config.yaml
head_dim: 64
vocab_size: 6759
norm_eps: 1e-06
parallel_block: false
init_std_qkv: 0.0257
init_std_down: 0.00468
init_out_by_depth: true
warmup_steps: 33
decay_fraction: 1.0
doc_mask: false
train_tokens: 453300000
Each number is 200 + 30 x the weight over its row's rms, rounded and kept within 0 to 999. Layers, rows and columns count from 0. The size before them is the row's rms in percent of the matrix's.

# layer 2 MLP down (transposed), 1536x384, rms 0.0883, rows 1385-1421, columns 96-191
075,175,178,135,185,204,213,203,171,253,168,244,177,183,210,213,188,165,232,176,186,238,259,196,231,196,209,236,196,204,179,216,249,174,196,207,194,205,214,201,194,152,241,199,206,197,200,185,219,233,243,227,174,196,160,149,245,214,184,174,178,209,215,201,192,145,175,225,192,172,226,173,192,188,217,238,206,213,197,223,155,155,196,204,127,141,122,169,166,240,232,186,208,248,189,232,292
060,149,171,233,238,175,206,222,146,246,220,212,231,222,212,168,149,184,191,228,237,209,140,208,194,214,183,197,159,219,229,179,194,210,152,198,208,248,218,139,210,154,204,179,272,190,126,229,202,153,134,210,218,249,265,186,225,173,205,182,165,231,244,252,218,266,195,187,226,217,234,190,143,174,244,200,174,235,204,179,203,206,194,198,156,164,203,217,146,180,216,209,191,186,165,115,141
083,166,193,193,164,190,240,197,227,213,189,242,178,232,245,214,199,244,223,218,233,232,228,194,188,194,259,230,226,187,175,171,186,237,216,210,253,202,211,236,195,155,150,164,199,163,217,216,201,130,215,197,162,229,224,244,192,138,246,170,209,196,206,165,232,225,254,205,221,217,159,236,247,214,205,138,157,261,184,191,161,166,202,212,235,185,194,235,166,183,197,213,202,211,171,211,180
109,211,230,202,214,231,162,213,178,158,231,180,256,221,209,199,210,198,210,196,209,194,200,156,221,187,118,251,172,199,280,224,198,167,224,168,238,197,202,225,165,197,187,238,198,188,231,172,193,218,196,233,252,193,191,163,223,240,203,243,161,184,169,254,212,209,213,224,170,186,168,146,180,219,225,235,190,191,196,163,170,185,214,219,198,203,220,222,178,235,195,146,246,185,253,269,177
094,171,228,194,235,205,169,246,262,257,172,231,198,208,183,216,248,184,217,174,223,202,186,166,236,264,200,180,208,177,199,221,170,206,231,195,167,200,201,173,224,214,224,172,190,239,210,185,182,268,258,194,223,205,230,153,213,185,200,171,235,206,204,189,163,224,190,181,212,224,165,192,178,176,166,231,192,211,151,188,219,156,260,210,255,171,214,197,204,204,187,207,172,179,231,240,202
091,180,173,214,186,208,174,196,196,249,155,202,203,223,247,246,197,180,219,241,200,249,231,211,235,178,218,171,231,200,154,217,143,187,243,159,209,208,204,222,199,211,240,161,221,239,186,155,175,206,218,162,186,226,185,193,220,206,237,207,175,177,219,182,131,244,225,288,230,254,128,206,225,213,181,182,224,250,227,176,220,208,197,215,172,167,232,197,241,232,224,154,212,191,246,163,141
100,216,202,193,234,242,230,192,223,220,207,188,244,234,186,198,241,183,206,234,204,115,237,212,184,255,194,203,184,215,215,220,224,215,199,202,126,169,258,216,138,180,182,252,242,188,208,240,208,219,211,182,187,173,219,216,225,257,174,234,150,223,263,231,198,256,172,234,180,188,203,196,214,230,231,211,153,179,262,217,200,204,182,205,158,231,187,157,208,131,210,199,264,181,194,148,165
100,216,190,197,202,184,204,204,204,210,199,204,187,204,222,245,135,238,189,187,200,240,252,234,211,256,170,208,219,193,242,193,195,189,265,171,227,219,214,183,186,173,224,121,196,200,173,169,182,239,214,249,197,248,240,185,177,186,200,182,225,189,264,201,180,209,172,211,200,185,236,227,191,224,228,251,181,229,244,189,207,176,186,238,186,171,195,185,174,208,211,232,233,210,200,137,171
096,208,170,213,208,216,232,218,180,243,228,186,201,254,203,193,208,219,257,247,244,216,218,295,244,209,207,210,173,172,196,196,214,213,158,226,183,204,244,172,197,141,254,232,162,217,200,184,223,173,217,196,223,229,199,188,246,145,262,214,183,185,218,153,196,198,192,210,200,210,197,182,259,268,243,212,232,210,248,214,242,198,209,236,204,224,180,233,197,194,227,219,217,275,214,172,205
121,167,233,245,207,242,196,194,165,220,266,233,181,266,214,204,214,230,160,164,248,169,208,254,203,152,146,185,178,215,191,173,172,130,270,194,180,260,129,210,243,187,205,154,252,196,196,186,251,165,224,223,186,236,219,217,192,173,187,184,183,162,175,206,206,180,255,161,214,227,238,215,207,192,217,273,150,171,207,152,188,202,159,221,217,205,226,195,159,233,204,136,201,162,225,227,219
101,240,238,233,234,205,213,160,213,174,198,231,192,188,145,157,214,222,156,117,194,218,133,198,196,205,254,211,239,185,215,203,158,206,243,175,173,227,201,146,201,156,208,198,237,195,208,201,246,260,177,236,196,144,222,201,218,199,220,143,240,180,205,198,177,158,215,202,191,220,234,231,228,219,209,281,193,200,145,254,240,224,213,239,250,214,261,218,249,201,195,230,226,187,237,208,232
127,187,180,169,237,237,208,159,183,164,222,213,200,202,169,221,235,258,246,203,250,206,188,212,243,205,167,230,191,197,240,218,172,170,183,184,185,185,166,242,276,202,222,168,159,204,202,226,222,152,199,247,190,220,205,203,192,228,193,226,180,191,235,223,241,219,205,221,183,222,246,240,235,193,240,210,270,210,180,205,207,239,153,189,221,249,233,216,216,165,163,225,182,202,216,247,221
113,202,146,234,203,146,202,194,188,160,163,219,208,201,222,162,201,258,212,169,184,157,205,221,202,238,200,176,218,258,160,162,226,166,196,217,210,234,223,252,190,222,199,230,171,190,177,184,213,151,215,248,209,235,192,120,196,201,162,225,219,183,230,213,235,211,168,166,206,218,193,202,215,205,137,241,179,225,178,272,217,204,165,194,220,158,256,209,195,188,228,192,184,244,158,227,191
091,206,199,222,191,143,195,138,200,199,194,238,248,221,206,193,209,177,225,220,191,184,219,141,212,239,202,234,174,249,253,246,137,164,193,197,219,229,190,177,178,218,174,228,218,235,185,218,156,256,207,172,183,132,159,189,197,167,197,171,171,224,225,229,292,226,195,190,182,210,247,179,187,175,210,196,150,181,205,218,248,222,191,179,174,188,213,187,202,179,147,225,197,203,204,181,148
103,174,193,167,222,168,259,251,189,174,193,141,187,204,201,198,250,223,245,175,221,260,218,178,209,214,210,178,235,213,247,235,142,229,230,234,197,183,168,255,178,157,168,214,197,233,207,195,161,179,186,202,178,182,202,227,171,250,206,228,224,212,224,163,187,194,228,241,200,208,229,199,171,193,218,209,192,216,192,199,183,144,231,149,155,171,174,207,226,224,169,248,181,198,225,223,201
098,220,165,194,236,198,222,179,181,136,168,178,207,193,185,185,200,211,196,172,185,247,221,230,221,244,191,178,201,169,163,253,202,172,241,224,162,218,190,137,227,251,208,217,168,187,203,219,192,247,175,199,227,143,133,191,232,209,246,190,207,185,200,250,253,193,174,190,213,210,210,186,153,172,200,196,154,225,229,171,208,170,242,157,206,175,250,172,199,198,186,220,177,201,216,167,216
093,216,209,237,181,158,222,232,221,239,227,194,230,163,236,232,187,205,227,196,220,207,194,266,207,192,181,210,160,218,180,223,186,185,184,221,245,212,197,181,223,169,207,206,239,130,173,188,189,167,232,190,169,205,180,219,192,191,185,189,211,214,166,182,202,219,212,222,214,165,225,194,209,243,206,206,197,203,204,205,248,233,201,187,220,191,179,228,164,225,200,173,195,262,178,161,201
102,170,163,198,203,200,230,255,207,235,238,211,204,179,158,171,263,214,214,200,151,200,235,225,254,184,209,222,222,197,225,157,227,216,197,193,177,187,132,183,192,207,160,179,205,234,185,189,181,217,198,231,234,221,240,194,211,215,177,155,156,223,282,179,174,203,225,176,219,226,181,182,134,190,185,211,176,197,161,192,202,210,287,230,269,172,232,185,214,160,214,157,181,206,219,241,209
116,229,218,195,164,204,212,207,203,215,187,160,209,219,201,191,228,177,191,261,208,203,137,244,235,177,176,152,256,215,200,212,174,144,215,176,228,215,229,210,204,211,188,182,165,258,225,162,168,273,203,185,180,200,234,248,146,205,239,186,175,210,188,216,271,249,201,192,179,208,196,195,261,158,196,214,267,236,186,218,154,225,211,208,179,153,173,217,226,219,178,138,213,247,243,169,202
079,245,213,230,189,166,185,224,198,242,204,188,239,227,201,211,203,187,221,194,188,146,176,186,208,195,209,231,227,193,239,194,179,187,211,195,131,189,212,224,165,257,152,251,173,203,182,178,125,253,248,137,243,191,182,171,195,178,203,217,207,216,215,228,206,187,212,267,270,193,223,206,176,245,186,215,231,185,199,258,216,225,184,203,206,155,225,254,142,224,217,210,201,169,257,206,226
120,146,219,206,229,228,188,227,232,235,175,241,232,218,146,229,184,221,116,199,227,221,235,220,200,180,229,220,206,220,220,162,172,184,207,208,230,157,174,165,178,193,208,227,212,214,227,199,190,237,234,164,199,190,215,185,172,200,173,185,166,199,224,146,238,231,181,187,209,173,190,179,149,187,222,228,222,251,191,191,181,180,224,207,137,254,166,225,186,151,210,196,140,166,206,137,227
081,174,217,167,195,175,230,199,243,180,202,173,222,204,165,203,181,165,230,191,198,265,226,227,193,235,243,140,161,224,154,194,206,219,233,202,208,226,182,200,228,226,212,185,183,191,205,189,182,192,193,195,219,217,210,158,187,265,227,148,214,274,234,217,161,205,231,184,215,227,208,202,254,184,207,190,243,149,185,152,177,240,192,237,216,181,255,170,236,184,197,226,231,160,175,246,207
085,164,152,203,219,209,260,162,167,196,184,166,237,189,180,177,182,184,168,191,170,178,132,224,168,193,203,186,206,226,185,177,138,153,206,184,166,248,212,185,156,171,161,195,167,193,162,161,178,216,175,190,163,230,222,185,185,198,219,211,218,183,214,224,205,144,247,193,193,226,193,212,243,187,177,187,211,221,187,122,153,190,174,217,201,185,206,167,246,170,211,232,177,162,188,144,181
108,171,207,151,195,214,246,146,221,203,211,194,206,189,168,194,190,263,244,190,179,284,206,227,230,233,166,192,200,195,196,261,192,184,154,183,158,214,179,215,201,217,234,214,182,188,186,180,180,152,162,202,181,190,246,190,136,207,197,216,198,188,209,226,179,221,198,224,195,226,183,217,214,233,231,268,181,224,174,217,196,190,235,144,203,223,212,228,222,178,154,179,209,240,255,233,150
060,198,195,226,172,191,214,167,199,238,268,182,208,177,205,206,198,209,169,144,228,224,234,154,251,225,162,242,227,170,157,169,167,189,180,248,158,231,227,207,218,165,247,186,193,162,199,127,208,176,212,258,230,218,168,217,199,139,202,222,185,164,148,201,209,209,218,233,187,139,184,183,207,172,303,233,180,217,190,193,211,212,197,235,258,182,191,189,148,196,204,189,157,173,193,90,246
072,226,241,201,237,168,192,190,168,237,183,194,193,195,121,252,213,178,126,234,189,217,183,252,248,208,177,165,216,162,234,204,240,176,197,248,222,204,175,215,185,151,190,204,178,188,198,166,225,190,165,197,151,176,171,162,243,199,197,222,177,181,168,236,261,262,166,209,250,243,186,146,213,163,235,149,207,211,214,205,168,178,219,246,251,204,238,182,170,228,169,131,206,226,199,159,215
097,187,198,186,258,183,206,241,193,177,219,175,250,229,132,185,150,214,202,184,229,189,241,171,217,202,196,173,183,168,212,146,229,250,249,199,241,155,209,214,282,173,159,228,207,287,174,209,204,175,222,232,175,184,197,185,208,186,214,171,167,175,249,182,250,280,219,197,176,177,170,209,209,174,160,273,198,197,197,213,225,215,222,215,198,212,261,170,186,204,229,223,224,209,151,195,203
123,143,160,221,185,204,186,222,152,198,242,180,248,194,205,246,170,186,241,202,143,198,250,165,231,211,229,186,192,207,180,232,202,147,199,210,164,169,174,245,242,132,197,202,239,238,254,207,222,207,187,228,220,177,176,118,185,219,179,274,206,237,202,187,218,176,205,160,210,186,248,243,189,260,176,230,181,171,204,217,176,201,211,159,224,188,238,209,180,216,184,165,188,178,205,177,226
066,167,192,176,227,217,209,234,216,232,193,180,172,177,142,188,216,169,251,174,207,227,224,207,192,185,211,194,267,250,230,208,161,253,176,228,146,224,177,200,236,196,213,203,204,184,161,190,189,155,203,210,202,218,222,130,243,224,153,221,181,200,214,194,183,239,193,235,245,198,181,193,154,148,150,190,225,151,218,202,196,221,199,183,212,205,240,165,185,173,245,244,241,255,200,198,202
072,180,195,230,240,160,213,224,183,268,187,217,216,159,229,227,183,197,205,192,215,184,190,222,198,205,153,192,230,252,198,273,245,176,199,212,174,221,168,219,141,202,197,207,163,198,150,193,177,204,211,178,161,203,193,286,232,214,250,215,176,179,168,220,168,260,259,180,163,182,215,204,161,234,223,295,209,198,202,214,197,218,202,200,220,231,202,171,173,243,189,214,176,197,178,97,175
061,176,223,216,235,192,182,175,161,206,268,147,225,178,196,196,196,210,160,189,182,223,234,222,180,208,236,234,230,170,229,222,204,185,147,146,239,216,208,186,206,247,229,187,171,250,235,215,221,186,236,206,212,236,162,145,197,231,227,176,187,184,217,187,255,225,218,219,165,209,206,171,202,164,179,200,172,202,188,235,192,196,230,230,174,170,203,208,220,213,157,191,261,191,240,163,216
102,202,211,203,156,215,182,189,183,211,232,217,226,248,164,232,234,237,201,200,159,185,246,164,216,223,175,191,243,218,189,221,212,200,242,168,231,194,189,195,229,199,281,148,233,170,227,186,215,246,183,224,203,231,241,166,180,220,192,248,218,213,224,224,204,213,255,190,156,141,169,201,145,230,181,236,187,220,171,226,199,200,200,199,267,271,220,176,215,191,184,207,210,278,184,235,180
106,236,195,192,244,225,219,187,190,176,215,196,178,202,204,216,140,163,191,202,206,238,167,156,220,200,153,226,182,173,165,184,251,134,179,230,203,196,217,226,162,218,213,215,189,251,198,168,222,184,211,206,181,232,191,158,153,191,227,155,161,195,273,197,210,184,228,262,219,222,235,174,228,210,120,241,186,183,182,213,231,238,238,169,153,189,251,198,177,212,166,208,201,197,217,292,194
104,199,181,202,227,233,184,194,236,233,263,253,147,187,205,191,179,160,191,194,235,259,222,173,208,153,195,187,202,203,174,209,199,215,142,148,200,238,214,218,216,236,221,229,173,170,167,216,200,181,180,193,243,199,224,167,238,173,217,172,243,144,212,237,158,195,152,179,185,239,142,190,194,155,193,179,195,166,249,177,238,179,204,172,179,164,213,199,207,180,203,238,180,178,196,132,198
094,206,213,128,191,224,202,192,178,242,222,211,234,210,191,216,154,204,203,230,201,211,191,195,255,207,181,193,257,204,213,238,195,216,168,174,163,195,187,162,196,210,168,205,200,207,148,226,212,208,147,171,200,151,181,128,206,218,178,208,163,210,218,227,263,183,169,246,158,226,270,148,174,280,220,186,240,127,185,249,234,201,212,192,239,156,194,254,187,194,205,173,237,233,196,200,197
098,276,128,224,219,203,219,223,230,175,218,252,215,169,159,183,184,229,200,194,188,203,266,158,191,150,206,229,203,180,249,194,193,252,199,190,252,208,191,149,245,200,267,209,235,177,185,231,202,216,177,182,214,211,149,160,189,189,178,243,201,236,242,250,196,203,197,175,246,189,158,232,165,202,190,185,202,189,203,232,142,186,148,209,162,165,206,190,199,208,135,171,174,204,212,212,177
109,251,247,193,192,195,205,225,213,147,200,219,172,205,221,208,173,250,256,241,237,189,223,183,187,245,200,163,247,192,228,191,219,168,234,218,181,196,196,230,145,183,163,215,138,197,211,214,211,191,227,178,179,230,230,209,184,222,216,174,216,200,189,194,251,235,227,186,189,177,147,173,197,213,236,206,237,201,203,271,175,167,222,173,200,215,192,213,232,271,257,136,172,243,181,194,214
# layer 2 MLP up, 1536x384, rms 0.114, rows 1386-1421, columns 96-191
066,207,196,265,232,219,211,200,224,222,207,232,153,194,216,189,160,247,198,248,176,185,266,233,204,180,197,170,207,207,184,186,173,284,171,194,182,184,206,180,213,242,278,242,166,197,203,179,269,151,216,215,221,143,191,189,224,197,216,219,215,159,165,231,150,236,208,164,166,233,143,178,209,234,237,224,178,157,173,245,210,174,240,181,237,240,212,256,181,250,196,186,206,205,143,177,182
099,166,179,175,212,207,180,189,227,221,211,226,201,149,223,233,223,206,226,181,207,169,218,167,160,231,209,121,227,227,223,194,219,231,159,220,186,180,167,191,219,197,140,166,187,134,162,181,244,203,201,178,170,169,219,221,219,176,227,237,230,189,179,217,217,199,202,242,221,166,154,199,197,229,208,200,244,222,152,173,216,162,222,206,185,183,186,202,170,220,176,211,162,245,212,191,185
099,211,154,188,150,210,202,213,170,135,190,227,235,166,226,165,206,195,269,200,273,265,184,137,213,235,156,200,200,231,151,214,240,187,174,176,199,133,159,187,160,200,177,220,261,214,294,145,226,178,195,241,157,193,211,185,206,190,194,155,209,229,200,219,149,183,208,195,233,244,164,187,217,230,231,189,232,189,182,220,233,201,179,241,206,205,192,213,178,214,242,199,239,209,209,157,178
095,168,193,251,240,246,164,194,220,228,171,175,201,215,226,201,201,232,176,186,223,246,181,210,221,207,221,176,247,186,226,234,170,238,195,224,235,262,227,218,183,208,192,174,157,187,209,226,230,190,268,167,237,186,218,152,192,226,188,172,226,268,193,176,238,178,163,198,182,220,207,205,194,180,227,181,192,167,121,233,121,140,157,198,202,232,160,176,217,196,218,237,214,206,178,214,183
093,220,223,182,206,192,139,218,230,205,279,222,139,274,218,197,223,211,216,179,241,183,240,215,173,205,185,165,237,239,177,219,220,182,184,213,189,153,218,220,239,215,227,194,256,229,176,231,251,170,195,213,180,209,208,231,160,235,181,235,195,174,150,231,189,179,166,149,159,181,172,211,219,257,195,219,224,225,205,162,200,197,209,188,276,125,238,196,200,231,183,203,243,212,181,202,160
103,271,170,219,200,185,162,198,205,236,194,219,192,161,143,163,210,185,251,190,179,217,182,192,225,248,225,163,200,140,109,180,242,233,175,244,230,205,193,193,165,216,160,229,219,256,196,198,295,187,211,130,221,184,194,190,146,205,190,222,146,210,168,173,170,172,202,175,198,134,197,166,190,211,230,193,207,151,232,221,186,221,170,166,191,243,183,197,178,224,225,189,200,194,205,227,219
098,172,221,196,224,214,204,215,157,186,181,247,275,207,199,180,205,204,223,228,210,206,244,194,163,184,174,186,213,139,167,158,148,214,203,211,229,192,143,255,186,182,192,155,176,186,211,224,213,196,241,156,177,217,253,251,216,198,257,181,230,161,253,195,234,158,199,184,221,183,207,209,203,206,217,211,191,255,237,139,265,231,169,171,191,263,178,262,228,151,214,219,169,187,208,164,223
099,190,194,215,178,175,224,202,190,248,155,178,177,227,240,197,186,185,239,160,197,225,243,243,194,199,135,241,232,196,176,215,182,195,188,223,199,165,142,222,196,205,158,216,199,163,199,200,159,189,205,203,176,291,194,245,161,121,197,214,166,165,265,193,191,194,216,165,246,192,238,219,184,246,185,170,264,151,218,202,178,182,232,260,194,229,188,208,213,176,196,216,229,238,171,167,196
097,189,204,199,179,202,183,176,184,184,241,135,211,234,191,186,164,218,199,184,173,194,138,214,270,233,197,202,227,248,163,154,145,225,118,182,213,169,159,200,220,259,169,237,158,208,185,177,171,225,199,179,122,126,121,221,224,147,198,239,210,183,194,178,170,211,203,200,176,168,201,193,228,218,167,233,205,187,171,211,229,213,189,215,164,206,200,252,201,218,201,196,239,238,220,204,192
097,207,206,219,183,188,210,222,221,220,219,159,192,158,198,192,133,210,153,229,200,188,157,244,184,167,214,169,223,195,236,216,263,214,161,213,161,197,231,223,225,264,189,189,233,193,193,165,200,199,166,211,197,215,244,241,198,201,221,153,162,176,245,194,233,220,209,190,221,196,218,216,181,229,229,227,245,195,191,176,245,264,204,216,247,199,199,195,204,215,205,240,196,208,134,180,147
100,182,221,243,191,221,203,206,222,185,202,171,177,176,151,194,171,178,143,195,215,225,184,178,176,209,201,222,232,178,218,197,187,226,181,176,161,177,142,223,182,197,248,238,250,161,173,243,179,223,171,194,208,175,175,189,223,173,175,195,216,209,176,206,193,193,209,184,187,152,222,196,174,175,200,224,195,239,196,225,193,186,171,148,243,176,202,185,202,169,191,204,237,154,172,199,237
103,182,217,194,173,220,203,171,179,205,198,243,236,216,191,235,230,219,189,170,254,205,220,242,194,258,203,196,248,224,162,214,205,188,191,241,217,166,182,194,241,176,195,139,160,256,176,178,200,162,202,189,180,151,115,212,207,200,203,240,165,190,189,188,258,184,150,186,217,261,232,201,189,239,178,212,211,164,183,158,187,170,176,202,145,158,188,188,250,222,187,194,176,200,176,215,179
094,134,202,183,169,175,185,175,174,232,156,220,239,164,204,223,173,211,115,151,193,194,225,218,177,242,120,174,213,150,186,190,181,191,213,157,264,187,236,241,200,188,193,224,196,182,172,202,217,158,164,162,203,228,215,224,201,202,189,186,221,199,195,174,231,178,236,167,225,182,217,183,235,187,195,205,207,212,211,160,207,233,155,233,150,214,291,178,214,209,227,211,200,180,161,244,202
098,192,137,170,139,232,215,127,176,222,189,203,185,213,166,225,236,143,161,197,151,171,158,174,192,191,216,166,190,186,165,170,191,210,217,195,204,196,150,168,176,222,237,202,259,195,194,222,193,178,221,159,162,259,188,236,189,186,223,232,188,185,257,200,196,203,201,142,148,168,215,210,277,182,224,178,229,197,185,175,222,226,236,191,211,228,204,154,198,198,187,220,174,208,163,224,232
111,141,151,161,160,157,141,213,200,242,224,186,204,146,199,224,220,175,201,176,224,198,217,209,225,233,101,176,186,196,181,237,130,205,200,224,209,148,227,163,235,184,201,200,192,199,237,257,230,229,210,204,222,215,153,163,180,201,193,205,209,159,200,214,186,225,224,208,213,244,160,154,211,218,206,204,241,222,183,191,257,160,220,232,169,184,219,173,200,158,201,277,173,212,217,202,242
098,194,183,167,195,168,201,218,217,192,133,246,224,208,238,184,165,179,161,182,218,199,227,226,182,216,263,220,208,182,196,220,176,198,213,184,235,209,276,219,234,154,199,216,251,138,128,198,200,192,176,219,231,210,220,208,205,145,197,177,198,197,253,186,175,208,234,220,156,191,226,173,217,232,160,224,150,187,166,193,177,179,180,215,202,210,222,212,219,255,217,198,236,180,207,207,243
092,172,187,212,193,215,208,171,129,237,211,209,191,185,229,159,206,216,224,195,188,183,167,202,206,224,189,259,160,202,271,237,217,287,114,188,204,184,244,263,250,186,200,188,153,182,231,157,270,182,202,146,224,221,221,185,138,178,228,182,200,216,198,163,156,153,238,156,242,184,222,155,211,194,186,215,241,212,154,144,231,169,242,178,221,252,200,163,151,202,246,206,198,190,194,217,207
110,172,162,219,182,209,201,166,231,278,123,138,118,162,217,186,138,198,173,239,202,191,214,215,202,141,225,185,193,218,195,187,168,232,160,171,188,209,201,163,249,242,254,175,168,200,198,177,156,162,219,240,178,205,222,217,176,180,255,265,206,217,151,220,249,209,176,161,166,208,282,237,214,163,192,154,200,164,211,175,198,196,196,195,235,232,188,198,253,229,193,219,246,194,262,201,175
087,210,184,173,249,195,167,187,228,153,200,175,204,201,154,255,238,213,177,200,174,188,210,161,187,168,256,189,221,225,221,173,216,176,236,171,186,179,176,203,209,190,199,256,199,188,227,166,219,190,168,248,200,158,183,241,229,245,136,224,145,242,204,217,223,206,203,238,217,130,196,167,212,224,226,191,165,161,171,243,231,180,174,161,156,161,158,258,174,189,177,173,211,237,212,192,219
115,227,199,199,226,232,171,245,239,191,212,199,219,229,281,258,161,219,192,183,190,182,145,194,204,185,171,206,239,196,195,175,209,226,222,207,250,205,172,210,178,186,184,206,223,198,170,180,211,228,157,163,229,218,210,196,186,184,256,138,244,165,226,167,266,212,187,232,181,192,208,215,202,203,235,228,231,176,201,141,188,216,217,140,220,279,234,164,243,146,192,178,113,183,230,197,208
100,220,192,179,210,196,172,216,178,208,171,201,173,192,183,175,221,190,183,229,208,118,229,226,171,187,188,244,196,164,227,219,201,183,160,211,205,182,252,202,175,224,246,230,218,221,202,186,232,198,223,221,187,194,193,227,195,191,169,178,193,168,184,185,208,189,160,177,163,209,236,211,195,234,201,186,129,216,241,261,247,197,239,207,124,227,178,185,200,217,245,130,152,228,223,192,197
085,207,186,193,228,192,217,209,218,225,182,158,219,197,164,261,170,165,199,158,168,200,244,192,202,158,184,198,193,192,182,167,187,209,224,214,253,247,200,165,203,212,121,202,197,176,176,186,222,221,176,267,188,254,204,167,273,174,165,185,183,226,172,232,225,211,187,145,200,175,206,163,177,206,234,200,221,180,242,203,229,144,218,171,183,244,144,150,188,162,234,197,177,194,241,200,222
096,172,195,148,206,165,194,179,222,202,191,151,149,229,210,216,249,216,178,175,195,194,207,165,148,199,233,196,187,220,254,160,226,171,188,191,218,225,146,153,239,201,208,196,228,177,224,181,193,232,196,132,192,199,219,162,200,173,264,168,153,179,206,226,166,157,209,187,176,191,141,203,151,170,205,163,182,175,217,165,165,167,186,216,162,233,202,210,175,225,208,222,265,225,186,224,247
065,137,206,206,223,174,163,210,223,229,220,202,242,191,250,189,165,199,176,193,189,192,201,187,170,245,214,220,282,211,208,231,134,203,226,223,170,140,148,260,185,183,234,180,208,238,215,140,176,207,223,175,208,190,236,164,235,165,207,186,245,178,178,233,233,175,179,191,211,171,144,186,212,236,200,219,177,214,233,182,218,211,215,225,189,151,192,210,240,213,210,221,199,191,174,117,159
093,200,175,171,240,201,224,183,215,210,167,216,201,196,152,181,215,208,142,190,182,175,197,207,210,230,194,174,222,203,190,191,189,197,196,212,171,231,221,186,195,183,180,211,143,182,173,178,217,149,233,170,185,157,201,223,170,206,191,146,179,141,206,164,196,206,166,172,207,212,207,185,212,131,151,186,224,187,211,181,204,191,225,235,183,182,213,230,196,168,173,283,189,229,140,222,169
099,206,217,206,135,200,151,219,200,184,197,259,187,181,200,221,207,217,196,172,177,182,181,196,211,200,169,193,231,200,165,215,211,200,219,221,123,207,140,218,233,225,209,191,135,224,211,201,246,217,232,205,207,220,188,201,212,217,232,206,268,150,147,209,179,170,164,214,243,206,228,248,207,237,239,183,180,171,225,217,203,217,227,241,243,163,158,202,197,164,203,218,245,173,189,186,198
109,178,136,117,165,194,196,234,190,176,209,210,201,224,159,210,199,179,128,203,157,170,278,245,206,229,156,272,203,218,157,193,229,203,236,212,192,173,196,166,197,223,179,217,197,211,235,170,242,167,173,216,221,182,187,172,214,183,186,205,207,204,249,215,165,173,235,198,148,191,233,210,230,227,215,253,237,233,140,190,229,202,224,217,171,211,191,250,208,115,227,186,178,164,190,220,220
106,207,181,115,166,163,160,175,136,156,205,223,242,196,248,222,198,252,178,230,183,163,184,210,231,189,226,223,177,152,181,212,201,204,212,182,219,184,201,192,177,231,224,166,191,202,253,220,192,236,189,181,201,184,192,260,161,198,223,194,227,203,212,208,247,167,202,181,185,208,201,168,197,213,164,179,186,225,206,219,200,201,202,191,150,178,161,230,165,207,169,179,199,196,216,226,176
079,181,229,204,225,167,219,240,209,226,168,161,194,194,250,183,187,217,221,167,199,193,212,210,180,238,216,207,270,252,270,203,247,230,233,177,239,211,171,145,180,196,187,217,215,202,185,191,204,223,168,238,177,248,230,228,176,223,210,201,213,199,279,237,213,199,283,204,166,219,214,196,200,199,266,276,173,185,221,181,147,216,175,197,235,206,192,187,225,174,197,248,242,204,180,171,241
087,261,189,162,209,253,163,250,177,164,236,235,183,200,202,173,221,226,194,236,160,203,135,192,149,176,171,184,167,168,176,220,221,244,245,198,158,253,229,239,157,221,243,190,213,192,158,151,241,233,144,221,181,194,208,233,177,192,181,253,237,171,216,194,201,251,162,226,196,196,163,200,232,217,178,188,222,142,208,205,198,197,175,239,195,224,187,194,210,199,247,225,219,181,209,233,181
099,222,197,158,227,191,140,185,209,254,190,189,158,206,185,202,170,217,180,197,227,195,205,205,223,190,161,226,278,184,157,205,196,192,174,153,206,198,206,220,170,165,218,178,172,200,236,243,198,172,238,189,209,213,170,252,190,236,203,197,207,178,189,222,210,235,169,165,193,217,171,232,200,199,185,208,192,196,206,203,176,191,175,198,247,243,205,232,231,148,227,163,232,177,188,186,166
097,202,185,172,218,233,214,178,188,245,187,153,232,184,238,222,188,210,172,176,229,193,256,255,200,185,238,239,239,159,229,231,175,196,205,177,213,238,271,206,159,235,236,174,171,133,199,221,195,212,221,220,149,236,190,184,208,234,177,179,149,160,251,196,209,231,230,235,214,217,212,215,188,195,173,177,165,208,159,188,167,175,186,230,167,261,215,220,229,208,184,201,182,152,207,223,222
104,204,245,160,198,220,205,199,176,224,182,192,246,240,180,160,175,211,144,233,212,213,147,177,220,209,199,157,200,219,185,243,268,195,161,160,176,199,209,210,188,209,164,178,185,162,203,187,227,232,245,167,219,161,247,176,201,229,277,186,207,184,169,269,192,178,162,190,223,250,232,215,256,196,192,205,216,236,257,212,231,196,213,222,264,174,226,179,239,154,178,189,241,223,173,191,211
101,222,205,171,205,176,167,208,155,253,231,240,224,165,174,244,198,185,149,220,175,171,166,167,204,190,151,164,195,160,184,239,174,242,212,193,275,145,225,161,170,206,190,200,124,131,152,189,210,196,182,228,194,237,219,238,222,237,174,238,216,183,157,235,216,213,164,144,219,197,229,205,174,202,218,235,163,187,130,225,223,239,169,200,218,158,197,200,199,168,251,203,227,231,158,166,172
102,181,224,233,174,211,240,206,252,199,177,171,192,182,264,150,197,177,204,206,212,206,180,184,236,226,232,193,236,225,197,232,239,288,224,187,170,176,157,241,206,242,195,184,205,183,269,215,224,200,186,292,203,200,218,175,225,216,163,219,167,175,166,171,184,193,214,234,162,235,210,207,228,151,206,188,181,230,200,178,204,149,200,183,206,217,162,190,175,209,257,256,216,255,185,155,201
099,216,230,230,175,273,228,209,198,219,168,220,210,258,186,143,173,128,184,224,210,231,208,193,186,222,189,193,235,237,216,188,189,274,207,182,187,203,211,247,207,182,197,195,182,195,135,209,208,195,178,253,169,243,202,227,243,190,196,236,281,198,206,217,248,231,161,162,197,158,182,186,189,219,226,195,150,237,220,191,176,192,267,180,205,201,159,220,208,269,204,168,252,175,241,245,159